Weights of a small transformer language model.
Size: 9 layers, width 768, 4 heads of 128, MLP 3072 tanh GELU, vocabulary 8192, 69.2M parameters.
Architecture: RMSNorm before each block, untied embeddings.
Training: a variant of Muon for these matrices, 907M tokens, 6919 steps.
Each number is 128 + 32 x the weight over the matrix's rms, rounded and kept within 0 to 255. Layers, rows and columns count from 0. Numbers have three digits each.

# up: layer 4 MLP up, 3072x768, rms 0.2, rows 1917-2045, columns 288-335
# down: layer 4 MLP down (transposed), 3072x768, rms 0.0992, rows 1917-2044, columns 288-335
up1917:106151105157156143105170123128127149108159176133125105147166094095143217143107124169156129126150175161184130094101128113115154182129116136137135
down1917:083113138148186135121121059125109104129124117133124085079113142138137117077132179115126156140163099117142091163145148110167176124090143109126146
up1918:132105148136137075155118126127135124143116130157144142153165110081151138148167175074080136055106131160101192124180118144102182123166151045136102
down1918:101113113164139121174092185147167129119110174089181111165124188117144147170152150109127102122210170168113153102138137120232118080181137102115104
up1919:144098144087119107131121103170111126176106096124147112142233134134145118129091084103136105079167089132084130097119141120144059095150144121117168
down1919:144138105130091159122086154149098142109104102177156116135152066110094130144084147189127154139125122140135155088091069181156146080104136105139180
up1920:149152132181119139177157144169140126087159133181133040084123166085090109161119083098155077156105178141115152158108146114101131114107149181121143
down1920:138099129096160139167128104124070015195108069127074156057146136130110132150150129095108104171170184168157073192121116071119185137164050142130162
up1921:165146160089110175121099164117130141091206075142107110161117148179119169139112162141118128135128116140129085134127148155155175094109172108182169
down1921:110124153157142168163126119149108123122116102147142122182165131101135104154117147128180185149173092125105164103072170113082143155186079155126090
up1922:131131133060124135092150151088129117106084192133086120143146121152130108100109149133143124136110091116051096172138097114122086094105128179125128
down1922:132104139164158100091184074124161114159170202152133104127151159086163146124172093132139125125146149189120174149154132119095142139060144199136174
up1923:103193124122102086122110129091195100094121135152157071135124099092112130103139109056140143140118073115124139115159089113163156182124148077147130
down1923:114102136045064112107113085126155136133144097118141134150105096128146136131085074117138144096071078111087108147088123150142090163128172162117144
up1924:138081166112173100150106167162164120132177138127156126126094165165115118112130150119164146106101113166137097139107170096154116090096132145099142
down1924:130108119077085151142116163148151183147209178163163100120139133122092155147106155091129156120161137115195124187182165058126160047115106125198137
up1925:082126102058096127167105096117094208099165097130092137160114141089095104141166133093117094101122157112151176123155179145093132133109118157114107
down1925:096129138105109111138087141105171154127119072161088065163183146053112141159197115110112087150149165131153158166111174129083115161099136115144172
up1926:163112079140111114144114156140121145127174133109130104085176117129060122127084135129144154106150142089182134108104118128169170155172135128128115
down1926:147155142099141095127075113132139066103131106095145168138096145094138160109094089136080177177115132117121097122110158147121140133133116170129114
up1927:167129139083082042075171163135164142124097098124184113112142157110112158027102121120092127163117113173093156149091131137134132148084144134136130
down1927:142107055134127099126116142099165148199189171092159107109071110139147171127168072107167163142142145150129095099106160162109125103094123157159104
up1928:114137131097121130108082134083133230105110143100159096149111115096194174168137186221063067079187141171134128105171212155067179137096110161137172
down1928:122167121071106110126126142122163108114175107154128136142131117035066187184136157129095069104080104148153143151146137136130152134111153115110113
up1929:110072175150137119122141074099167097108099113100149080134088078116164146107152162126195137157099086110111117133104156138043123163063110177152142
down1929:074097146134076162100127104087122132188108094076143085075121120149112178118166094141145099191180110126075146139070124136150124082065169165122140
up1930:145076186136122087082143157139083134110116136180165143061096156139072123110127118134144111095103128107107103115187127114133130097136150109121101
down1930:120107142117092096087135094122077131102144146141112119112071202084150125138165186092119138158128159141126124145164123070137146146138083125139154
up1931:127143115093133118151121068149142154095167113087137147084100149128102161159175095125087150159116135047148130142151128135123137105139176139160132
down1931:147113119108114153136114159104071192106145101091112142117138106128115113105141166164154121133167135111158154096127089156117156100110176093120115
up1932:093091140123177132054104176110153089110134088126123099134109117106098155136155103175103157137156068109079139116138119129174132132151160114158158
down1932:128176159152156114128114183054077108123057098126135176148149076204113103144113121107092116164132020106172144156110076167137101113117066133089070
up1933:127132136132126069131108155134165083127151093149149125153103084129159123082112067121148138124155150104182120134145069125129132127076159171183147
down1933:106174154163119125187118186129108118128119160150131125146129139129127092127099144121135130131167118133193138118124132103090186141111101148117093
up1934:126144225105104168167096106134130102173167144150064144127107103102108132144085054149077094125156116118154077124120107141120181130154129143088120
down1934:154183132138095104079158119142126093148115099123117132141145081116124176163143069176114127146086111138169093159145130175137180094088141196124164
up1935:159100154158210088160092086154106151115148146071065129132131106143127178078089173141165122165100171117103127101187083135107130145101103081140187
down1935:103114193105158142129163125084115085124114105099154135126132154120123199147152159127100172117108158140127153176185126150175116118121177138124148
up1936:142084114121123101109048064130123141145078175129093125111096085144113174016079155170178092135065159116123152190085131133085152095123143109176115
down1936:194130159117087155151115205150081128107101207142076116159094101127162055116132124130152103151079068106153100103128121113107147150080172156181132
up1937:100146170098128103080130138154108113166155125104122077117136127062096108094136143178127151165177106157131114112047159111109165090128174085157077
down1937:118178067153084163087136088171146127120115117086138113126074166135110132075155108121124168148146175165142172136086149146116141133138165068124215
up1938:149122117174149122210101146120194174136085136199164085098096132148101143130142153096107098136129101139099103129078127139153137131098122087120143
down1938:139127108146132154150140124149131192141104105126116171122098125097128125148155076110151165138165148146123155140079187130165116131143149072108089
up1939:146109124110103160125141099168146130115070179112098092094101102100107053156172118110117124136145134090169104158139085121175103144119212092144149
down1939:147066165171136131189158144099175080135104098167099143173194094104138120162082155112149088138138127085173175168153157163160135115116129124110149
up1940:122177115144128161121122143047136071121121160141163122107151121114104206063154166114123068113137080159088113089116077114145101131100154136147069
down1940:121112108151104142151137113104136166108176108151138114168118116123126132068128133111129141083106179037176092148139163157125051141144122118137137
up1941:147151088119113180123143078103094118079158127082128112103140076147143107057158163112077120061124144141118132180113122162130145131108107178109134
down1941:169133102116183181092075099113137103129168174127097127132132068171127191108116096068124148142091092136158153090170128136148138152134080091091100
up1942:168093103168092168120072149065117115053150148082135124131150128081086213142100115075163120131033083136108119107071111140142098184161136175143143
down1942:177225119154146090152091144183135132164094152111164159144148195165155117146123113166099165121147170117091084104161137098072098125153194158187100
up1943:106102108161159123153140128127090124111199128145092157103123123166174120098151111119152067087129155209127098103106129137173113124166116137174172
down1943:093090105129169062111140054043140136103140115092161078143122121087127112086133114105052122078157179198055163160150075099162109192137148153147065
up1944:116102121085160146111134076125081147094122166114168104138122135150143104110106213081178136207131109144155104089105116100137044094102149065105158
down1944:092126137133166157136110181131087100100203140144139097101077111121164130125092125143193142116174168118173214135103136076152096138201131121110097
up1945:098149164183086143134199148165107182149168106079141136105156108120123106087084037148166133135104093137137156177099165071136089157136098140057065
down1945:085077130154148110077169127127063161162168118147112147106155107141209093134170119180154175085109158196117107123091173104110078197166089124105085
up1946:112191144161164093179136141150138142089082115162084119206139100102171102147100145111101075122131057099096095136155076096126166091113133186143183
down1946:159182163129118185211134143078099103164137147109118089165103132082158174147138124139144131113159109158163113124115162109144073161142124133087145
up1947:115118134128129124170149106189104192142112173170088097168108110044125138154128156103094198125128081136104063183126153132098143094119182130155122
down1947:173177108147138163102136091153199165134116088119047127063103153070123109187080177089164125098148070180128107134163166121107144121117115113118138
up1948:134099141120081063126173117135172130153141131162119109086092136124142118166089144091085127134087154108171125076127129142176136197116134118130041
down1948:173090136126102177148142176124132071175123080156183120132119174121161142147173146109116173135144136134167115064137128141112158167101096148127104
up1949:182083153126148117126111131145116092139157121158099117074141071124139160104161064092123105169141130131099118073088153000163143147120106166118156
down1949:122129151124147105126075130125171067178112135118151156153147129144092156133111171081162109191146175135148163093156109105134126159151112157147145
up1950:176149150139139105172153104087109170068095151119060142144093126112087168078135146118120128098160096108125150149198044153117204118152152076141121
down1950:093117132134148158176082134105118110146140085073058083190150132116106138114102172098084181124094118138143120136153122098148158103180177093186126
up1951:160228157127155110139233101204087168135114094150177119138141161117089068115153147090145131143191100127098091114138132124130151156124142167129154
down1951:140131128097138149115118117133129153124144092122104083141110173096199122091142127146160157059131146163112176124122136072137115132084171146101155
up1952:117132158145055157123209092091094127131104167145160136133179105126122255071154152211084106077140107098136175127146145124098115107101160147116090
down1952:135167168170158145064088120099113130108104143105152124145140162104146138143058137074066163114117132144095139174121151113128109161186137145101099
up1953:102129157114140094132104169136130194102141166116127098174099061141109116139051176139175104096124110100061123171108097131150068098127054120170072
down1953:129097106109113131139121155190099165123083168091114162140104089158102145147103080143159123134100117202134146135155155123120125094094093188121100
up1954:196097184122161161118141126141162133166107052104151119157107165211113144154133179145098165127175099120081048178163186069160149124160139110121144
down1954:139164105074147142152131130136183107114162074098163126133132077108158131147173071127176085129112098165088143137119148112188123101143110086127132
up1955:139219148087139153073154103101120129144118170094057122086141136118105104117066158106159151180167145147131114157107230099157146143146074136110137
down1955:172167140118126155138179141082144170136144165101122142127135139125099179074112205153096151127165130115122066144141099088133116131123069172126058
up1956:153171072109153077110068094129155151138169126103155121100127176101140127131114141123141120106134149104056147118148200088102078120140192128111107
down1956:090125136169058171132110157081152156179109156126109121136158175088061153164113103216172168163104084118090161138100118163149115095062162098116101
up1957:130121111120130158108094136144130149161091143058121095097095135146128091137102144119179154168125106101137207154126094131119184142119076108061086
down1957:143132086119134075119123062152139135196127136123161129102111170182144127159107142086135151146203163121074149132013173105195128147128106129032129
up1958:079136091121087125158131124090079125113104069106105125166142165140069123098112177159183112140096135195116131172106114128117154123141107111090127
down1958:144160109125114177111116051128095168135156170139142095150114140106126117100107110193145087168121117166151080141102175092137103125110212084111140
up1959:101098136046047178135097104113197123076120126101052143160111088117141152171148107075144126181093131168139106127120097088124102124172123131203123
down1959:118154133088130077125090111113133170135154136141119112112140177078138130166102034040075061102186106129040131115139134142122145117192074123091133
up1960:122122153143106153130145131153154165134160135125137106102105122138083123071127168126150129120118117128081170093194154166153133156137117115166114
down1960:087123060133140140132136127109116105124099119203089084136159118089097142086120130096150180118099139090103114071109132171172161143159162086142090
up1961:126109066078140082144110192133153122127111128076126124095149073105129181123130093112070129131138106100108102169143135167195142102124103130108151
down1961:153179118153089127097128129089134110158184097123140104176139105107149079175171138111040128147136132137184178115180164156141094075101154112130137
up1962:131027134118145063065147162148105106119129084150084119076165082109167200120098182137144129156141131130097106077107171057138195149176115109119070
down1962:171082190185128093082119163156104154143067159093131094125124121115143113156109106150169168182105168145162110153106135094135172125123143209145111
up1963:124151149133116161020153081192107066125127104152150102098180197157181149121167093114100137118139169137112157143155138172113064136079148169123149
down1963:148106099163155146178078107125188095156145139170142100153186125096126133124153098111099160191128232128143081111186140118126108104128127175074183
up1964:113069153126152087126178098125109139088151054128115118154123149125106070117114150120141079156166147169155122124089096138169103136126094161131115
down1964:182109121114148106131134126118131138130110096111115104168089112172126161132161076106181192157119135145134125130094176185133118162142175096122093
up1965:148115072104085145115092181149141125085103163146104120079151065169083184122099144150058090198124104148074142099152143147119171129129099121111159
down1965:097160135148144156126172128166155168073118086099081078152163155123152217106111160121127151126144108152124114124183157163117101138102115131143129
up1966:125166052153152109110188144160144097135036131201146176095127117116146125091088139117091112141164092173184072179102130141160208108141138173122129
down1966:112107119100095130122198155102077039093164091185215145095136097174138135166095164125169154137104134128134136110152149125129123167168103140138106
up1967:064122093105097088126127129113172109101127091117168120170081095147158198149165162084129118126129081111088192105129133149063106078149123129143097
down1967:077176119157136095116116158208155178139085119144138152118149108092114123175153099100106035105152140167154125135127126128070139127110181145163116
up1968:149080123132130088153098172133120131183141078130130103123125158151159107161152102103146138123101118121131137129073087107133124011108159147174129
down1968:111173187142140166131116161115130166122133092148091158126140128086132102139086066116063093163181120061141133130118199139124164119157134114143116
up1969:126101136122123106101096151135180180095107096077090077141125123086129103134110110124134173210128100085161146104122115116138099152068133056152085
down1969:149080078119142146069185141135147118094092144088173121173131096176108149098081150133087169114150158130142190070147138116181107099120132152109111
up1970:155181184135160129080036086105059116139122129116137167162079110118119158102112128169129134145156119119138123152107133175121150170113118104146138
down1970:126114173107132185150148085142119150125091138149043169159069119125091143129120128142195123091182133087118191125134141132113140124140092124177113
up1971:145128157170122114161117102149148093078136099128170151063168144154154115139135149083178118068167158117163105119160147089136091120153140110172186
down1971:099142106176160150132173113106113119154118138089163133112112134114149155111154086147116138063154128157141086114146102135189141133130188162079101
up1972:093169165144141116051136136163125180109090087155155118121163121044102115177098103107154095138102110136158111171124153142130140168105092170144136
down1972:122118091139110149139174145188104095111096121082162180122156120125172178135163110085109199111130116168151113156100232126171100142136140099128088
up1973:089093186127127186094153132187096134161071106146173117119134174156147204147144112154103101211205118187105083117192134135122128178128144136176132
down1973:156104152166035115134144123130056170120157141153111166163174091147122155122114124135096153154118122131054103192112170174183112128167117131128116
up1974:096107067115125091097133161129129109122115109132104116143135174133110157135152173146128141103115152160069115137136142121085063084150065101162099
down1974:089093115135148147135109117197140106191086141154084150117099109117132125115151136199178148139135107157123098203143111098114160144130091125142163
up1975:105066115195166127138138079080111133148137111154155157122088132110122179150133151129164073167119129152125096096112061070113110127115065095102100
down1975:125066152095129082098122113134096093148114140139101151143094107166139091132180130140131060117076136127164144093132116151148161106144094088140128
up1976:102147167167141153062133149105151179135079139129146118107088088070084159117159095136122065186172118119095165138089120168123113140147117134142212
down1976:100154124091142129143065137103169151164147102139100194116117133207116153069152198072093170139144124138109183158153131175181086160161157156142118
up1977:165132167150091096090113145190122135166115159192129137144223056117138130140107083082104150136099129097111076188154139156132099082053224140094178
down1977:099117146105176101172128139172107129184154166174089140101135096118148135125024123201104107147130116128141116104075119125110141140104068102128123
up1978:137077150109101161152133141179146136166155050032104127113116087109081133109117119168163137090166134197157110186193184114090092230137151094176163
down1978:115135109159035144108132107101164130170151135070116181131134117130077104132156129133148104178122151081092093048100126112079091129106156125147173
up1979:072156130094068099077144197110224133121102157110156093142168154116087172093155070166132135140122145156153122115140123160172147070120155155098107
down1979:207110100138129096162150117188127124088087127148130102106098168134151066088108082158168091040119139124127122095136116066099131103085178135132134
up1980:107126135076111146147122152064067176138132081100097135127110098195140069182128096123073180127095098115053121110101140084043128150160117051115114
down1980:157112084162098085140133044140144114152078116135168124137126118182083154161122159146116112183149128152133165098137142106188173090139118143231151
up1981:174120140147100096148155098136184192121167135140083166138151103142111150090107162181147153124118148151135172147169096116138140130146183134117075
down1981:107152122128129133138196133105092111126132130131162121201202156107151125130108099108115136088145073126162124118172112123098131124140130139092155
up1982:142138126178131154129106139105104131156128118117122186086179173100135166115128116142115160075112140127106113143131101078142123087115129131109172
down1982:090125137132136176144109101141051110093118175096104105146148089123132152130091132118109124077118128137094101104089100128100111140115055145099125
up1983:164114136190116131096150137125103193119100118147129124153067142135154070112132130140158142131137087168182156067098134116159149066113147164148108
down1983:081135108177111196084152201127097136157031081161086160091111153167128139099126069091058126153074113139162105156113121164143157066113125174154121
up1984:162101060122181107142161180125114164124100103080202135086212095172159110129132130157161177176116108145156138104081149083100168146110153161200131
down1984:123144160149146136099116142164117132142157115104200110126113121129165104144145111086171128183187113098160152111112099121092150087127161137149145
up1985:126062128098123166123057154141073083113101154133145134151145166068101144088131139138122101149148140167117156086136165104149121083124121111160172
down1985:176134114158121147115080204177157128149171166125150149166134130052101112178126097116150091197175123084131143120160090128129151087132139215198125
up1986:100148154156161129088125116143194091200078098180128091144128098098099133054115143133140079123139137103116138083156125098073108130129122075115100
down1986:115130148099111155086129095142108107131191133166093116121157102071137139093149130155107084204127179116218165155162141126110112170141145104106136
up1987:167115150070152196100124147147134093176137120153115108088157084078094154196134142125165113096171129070161064143156223105096133125128128101093138
down1987:150121107127208093109089109151136070172137117133128073115088016121155115221239138137146111148136129123100166142201152127135150127118078146149170
up1988:156175116145139138169149129100135091135136108153082119152142189085160058159138108105182168112142122130072158109155138110073130125087116081111158
down1988:150151140129134126141053199138089156109085124174149129140167143121146150168129130086184120084126129140150156136162156119134100195107161091118182
up1989:110151178090148145123134111148097088127134196079084138093113182145085116108114147085152171101137141098145077054186103103146146136152105086130139
down1989:127146142109155104135159133082108135118159143165140141130097129087190193166164108121114139143193084140087097182090157136123089094110118069095164
up1990:150115097157107141142133131124057075110165143119096102155136176141104162105139086096135112071128180086032142112206165101130128114119104113139190
down1990:126150154146161156123108138085175090101140128171099102154094135082038138147113153153143122103096143166189120093151105085128114157118089137121143
up1991:188127101114130158108096172123165161171141105115106116082149075124070131109107108126111124141155142123124168089166091186122172163082121135154116
down1991:093103170101145086141160068089194070140182112125153136143118130080171139079107151121130182141149112123108101129149119122116152148123117160159053
up1992:166048165124088129115159109111172137177089175159115155129083088101104128080127133153115125072108131145051200174127106124121179126182116048068164
down1992:134109148193115067081139187136094165153108113123139146133151143089067166207107101074142108116147115127154116148092121130073136182133171215161093
up1993:097139180106148111152060123120142190166184128071149143130187073086078147123194081158087100154090106060101102079127109123141083111085167076120161
down1993:109188111122150137106099125141116114108150118097084102082126086079157083068142174145214127137128105163127152130121082175159094114100129122159102
up1994:105151124083073169140106117131065139123163177154115123085155138116133142109085113089154187096098136095096128068066161152193137087085157111110154
down1994:116121136098168153088095142169105180134162086151188127103164122131151126152134099134140116107141175122039147153123132118154145064137105131202158
up1995:132110150110109105153098138157112075153131143172106141113113129092149114092122169121120179084132088159134092146115056132108105172098151078183118
down1995:096127181089130111107140113137129107097171169104140175175119183111111124201153109102161174168158138165098134108143119125174145144099113180107149
up1996:149084104131114138168099144185129103125112136166185086079114125048088167149091137050175075132115133173134137123152176124128124185130124152139132
down1996:151165088127154062136146131143168127146062109138113154108118061103142120141116137088137158133127105125125168106196122074152157158106114054148139
up1997:154143110074134096090144069135136126207118095149129125114119081157154112135103140157166165144118151148120157106092114161101138099125069110083166
down1997:153160137112083078125158073144160146126168141139192153164149130135054118132104139109110121123092095151185135161140106126071123105133079123128113
up1998:145134231126175187114110133116148134173106115115097160062161092129132123060138102145162152088114086174132132117124119145142122111098114099138167
down1998:157147131092077098097140105084132155163127047097094097083112046072139163112095132132126096137168114112159126129140146100186112143148136080143161
up1999:122064195096116076113139074168140166131058099148101122156198097121140165121106166110117083098096177142148125150111103116125087141129100109109158
down1999:122079168114118113080142113089083169158129116128153163107100106136110112171112111179175089126178207048120162135081144112084168156161101086072139
up2000:136167173152097192106109124118128141065119162113086193086112152063152114204134148154117104106145187131170127139241098103088118152158086054111134
down2000:143063163111145201175097189083135130124144186122124195126102179177155135137100192130145132155088117138137159116163111162164141152142154122138144
up2001:103184105118185097118137155103106116098135086069155174100081112149133105134115112106127151140122080171106086120142099103141085177145131184113101
down2001:089177135119184081195115110116129173192154136132138130126075094083158140109176090164156124171191151104136104097208145117092103150114060143169132
up2002:104113139145078205189158136090141151161150126141157118082128082131142150144105129145145157145134148103109150215138149142123113071124143127215125
down2002:168185166173096135097149079142119130168102191123116141111118142141112164171124098169247183128108166117124132095115128122109070132057177176085133
up2003:109132180119155104148135141178124086125157127155087075108064175139142143173083142127106108105144133039120128148134139088138111154100160127129130
down2003:131084124065201146077111096162115208125125085153167169128107110107076112155112107145137146109099125156094128134131142109103116190117032137130072
up2004:122154130089101099179100166124095070120162125126083065173109135053112115090117087170084180109092154121138133089079101090119127116082154154150080
down2004:129152148120121140121086088145156151147126149110076152121123154140079135114099091164134135162172162135141161125099137093119170147182146141162165
up2005:078097093135092143125128109156170136141123174163106149152120163141117142114128081169155091076144175166118119182123144105129128112133164121112090
down2005:154120092115086161116117102148107126212158088153120183165103138150129130145143169161121130148122079101134143127146117116133149147151138099109100
up2006:133074197142076144113100101143129184119070137181144093105183143068166133107170143074093201175154180136072131145092150113123134087124123131154048
down2006:100125141081091153098147111138123158144129135165116181173121105145172078119166086145131155150135132099143115101167148102089159134128206103093056
up2007:104090077123127132120123129160116096146155119175090127100161163158182148126081090125130152153120180124150107175159125124106132153141131170130156
down2007:111130169168074145167138114143177090131084159179178176105128093146171097143117090116141181147112057084103103115156106109062138168149144159146143
up2008:089103192116107143143162107159197143135129105131130089075140099135096198097128133117126110082126127123129124094137078111105130123154150115106066
down2008:112120105196151156128099131166096083180177089127135099102119128176099147130138192174129134139088141114205203127162121095102106108140099088146032
up2009:123145070131100119111144084139122153095087126180115086134099080142085171125130088154175130168105075170182132184093132193134135107120133164141110
down2009:118141054158108123146160127098071185186144092098115129100117080106111065091137203137174088101106112095112126101124129102102163103075106134135112
up2010:103134126120154148103133203132131105139096131127091086121163100135141155100089138167128111090105156121066185103127089107172182108114155136122117
down2010:102129076112116076142133152171163107157154058132092170163156164159149142127166108122117152109031122168133171118118126185111124140160129087083122
up2011:133110168106190205118136130175163068135216063076136129123150114163130147141089145157184160164094116079123160173172149140124156092125151098132155
down2011:090115136155096109141143131080165145095141082101107138138135089181138111132105127169149087154192131147165201156145155170135177067097151113077134
up2012:104106170150141099114155164137116080113140132211129144124154165111058090128100137122065155115184161095171146087078099181123167126082144111101185
down2012:158190181121114071173084176111113094092172166156161135175122134084101164107116120156184124156131179142108120106115135143146163113146109043183090
up2013:105132160204204177124137149105113135168103124182138197106110153092137022149076152124074119114107143160092183132168119146100148123144165075108150
down2013:163108149148177150061132093129136126137106151141173148134139140079132148142072148129115082180143127099131114121136095049067157120116099126090101
up2014:111137115159049105154110145131183088097205138113149130117101106127133188136151148138157145135120126161130083109160164200105110174149185111120119
down2014:154154122114072114127129098137178106096147137146134118141140106098128178070124110097111125135176136161158155135091089156091124164080125175177060
up2015:184167158156137214096159152195152123131157161120093131141155113152097174102118122193144094075141178143122051161135108122134142133107180162092171
down2015:142174117128109148183117118134112135165155155145107127139072131172133059117103094126070133114169113100134109138144099098150116177125104120143124
up2016:153108113130156047120125124103181072185091186133132117118145155164116162076125127112133150129129137162116143087139114165133074143113130110161139
down2016:114153162154104096123117139139127076155151128146118094168128105156130128117102074162183134101082093187143154101170100148082112092130174108117167
up2017:097189163085127093133123102140127148185170145116119155161128085096157090170150151087106139093114095154054107086077139120055186119143163131190122
down2017:144146166127103117132182159146089129095094098084100116128121078122191085136175143128155120110115115065120093140136119127125095126076115103138092
up2018:165085126091138063137116105177091101060136117124159081156141122112141120141128138088126133131135156097141094116096105137121095144114127130066118
down2018:123108099069087133118119112120113113116171035131113124073166117125126132140131110090095149137092069072071096117200102097159132167065091168139137
up2019:120114134082121158175153090131080166119199154115057121167092167121141092103161132112120172104163123116139108125129069120095167097111109107173122
down2019:122066143110112151105146105090128084129178101098125104105140086131145148139076101128130127137131096138180111104093156114120106127117121118115158
up2020:091136130132106158126117123129119133112093088150155133100126084095111125112035155077122139109159127095146155112116101167180184120094169092140138
down2020:135133094138137131080165123184078174156114126116101185116108158053123155109123146107158107129092114124137111071116144156160105134161106127180147
up2021:156089094108107130127163166172069100156108132097104114122131130149122144097143124106100117151112128053120151088185131163106152075102183140113100
down2021:144168143192099132124145126141148122132154106133182131154100123093148126097157111121128127136131093101119121130166151124131116094116083116121087
up2022:130212149122116182055168107141171210101101132178170150143186158123079106085086200081154148125158117161118158116116134138174162091132203105152143
down2022:084132101132170036066117086157130110088129139164095086171137135154123104164113162108152153112130126138111135155118164111095135141139113148172092
up2023:192149096131097098150130095130145168098069136081118155183139165131107163115099166163108102110139198156129158150094140158143174144129084106093148
down2023:186178126092153132137123144135162074133110154106084116154128098115073151097150158169087121101097103157141161123054142051129129124142059143132166
up2024:166071145147110084063081163095105125155154183090135141102174158138090135089093134141118075160114132108116146158083100124119097092110125110117145
down2024:165119163128056132115189136127200124139173149106161093144170116152088113097203189167134137161184125124165101114139147121106114128121065177072083
up2025:110091174142130153134127204140086167147064123157155105197134068184150037168163057157126109134166161149086142092145121055150161137154167102144123
down2025:141116103082124111139108128114123154083114104135078158063128108155156124145146145109128124179131168143129103112179130071120180114090061131147108
up2026:086119177103092102100102088170144126198128082139171114150081139081168149098130151132153101149173132138132127106111138135114137169171211092210102
down2026:156062102069135127114165133118157105077105176061094125166138100136134159171137137086193101142134112077210123101120134142101096126147146129184130
up2027:113135087144112193086185078167118130064084131089158136141128155110152119146113059141074120104088131153117144053192089144125083130155196099147119
down2027:170048138166119133105075115107087114186114186138171137111161140168162136130169160105093039102174086102127142063146140165148076147127114066134110
up2028:088139143090105157101106130068105137217154139111148082144167049130088124078085153121069106111141112096110121075144179096157119114128124092129110
down2028:152143118127242193148110098156139117121157143092114143175149137091109153155118126054157093134147158124117164150139157149144099124154094115104141
up2029:054078117074134150173183106125139170134128129158191113103159157122145134129146133102150047080118138107095132117131156208143134071153181129130172
down2029:101141085132084148162135143112150158111152103138104109112108093087135115148127156126143090155069148106086120104161162116176147164148186124158117
up2030:136104108063105121159118165141157100067098167102083156155077123095154163135130089114138149130096136109148103131138108117175082132124172145180164
down2030:081145093152169075101170218135126198143039077063140173118136117117196168135094092158116187155176079143089110134109088126174077101211090113094159
up2031:127100056122119140076122104100122124153157106102122126189179087099077115043160098135135119096083090097139141104133120158112099098146088125130182
down2031:111108108153087163156100086129091165186153122115135093142132141153091108072120163144121166126144210080135128105079116108169151104182133114150139
up2032:118143149078098123087088138155141131140102111154147131108051127098107101145141103140099172097077170111166094140128139076109103107085144136121136
down2032:146094126128130141205125172123130140096128145125158088157100134104085121110067097105097109134132138164117103126148126183145140125110088117127075
up2033:122157150071143141156128186097128158097165125084124078103121161142117146139164151138116143079113148156070105124129120110124156177132132189117127
down2033:125152168100193155139110208141076113163186103061138098168194155119130118165132104128099113094133137083120112147115118138098132110133130181141141
up2034:117101101123183130213060112177132126097126127153113132123108130136144140094111107122138154123147154139129111137126140114085138172125129103138133
down2034:063151120166144073121077133147117088121165144087167155048076152151122146122161111139192103157150165149149127142067102113137135085126114161167161
up2035:157067080138147091075134085107107136179120143180112128066075168179089144138154155125082150105125162136099124130136099081060145142166188096149149
down2035:188136160101155099072139197152124099104093160147131178117098095164135099185130124131173209151125135110116154101128118128122121140191138084106096
up2036:139088084103139188157142116092136126094105174101146090144097108142137113164135184168126170071173098183193100149051067171137138122111134167143148
down2036:129158100090075149183142157132136130100137098207159050188129091139119074086127167144144140145125144147147188126134138173141144099223129134133131
up2037:090108097082117169102081087125053097118150095142143125148132088072138166131152173063108146153212147136153143167146157135149139079146192123157162
down2037:080094102148110034137096110098131115105164190135147089136151121098149052145148111145106181103149136169125161124113144180200063122171090101075187
up2038:114157177154140166178115132110214105090131141140129108151172169121136110125111112182071128193134121089142139170121189116109134135127142116112130
down2038:143133164138102135143113169132140080139170159082072112121125153118143177141111089197063172151149135100136153140112129112125149144144185135135128
up2039:114125126111112051151133113095102075107170106126116106140123200087113166123198193139198151080073112180134133074125170165133157136152147088153140
down2039:146196138139097121113149102131135104093115059131113134120100069064083163144146163149164171151144146140102113146117174115157157156141130134190144
up2040:127123137102097120102154110144085125140175170124113136087165159177137135082084129194140157164094115095126148087162096165076094137134101201116072
down2040:116122098107083105115080154139177093178120180094105150122134131096121088099125107125118129157124127113086138092139127127068085109094099131146102
up2041:169128117117116169153145085076102201081114121118182091131120102139091191169159191139119170128101142132134132141162094118055129154134145070171134
down2041:107085108088132120144206127085067169112146161139146095173066125114176101162175125118104125186136093144109125082127159148100163110083139152157173
up2042:136083176097123168075136055110105143139119150141148125121155092164121116097102092102112144112162162093182150144089120144134161128126142151154145
down2042:093168226135129122123149092106166158148178154118175164161141077164107130229154057113098149103194116159077136119128085116129106128088160156148146
up2043:121136161142037123070137147131164169138090113146130093113156107128124127107114138186177144185123145168123146182168099178129120144141116142155153
down2043:127175103146117127119124167153127170108118136118084102122122117127091143147129099100081147091127153107087099164115120136139088128127150161077147
up2044:098142129070130087181134159102113128162149161177077130086109127116186115092128058146186089101113115114080111131124179116135127116090116150186181
down2044:133114165128099094119112133106149112117094134143075108156152141110158126103146147132190138196111134093079128074083142193138192099117228114199059
up2045:139111126138073118105140123134147146110090113113141080114155112201108189142109142179147126140118092164140197120135181137127135199089146170103093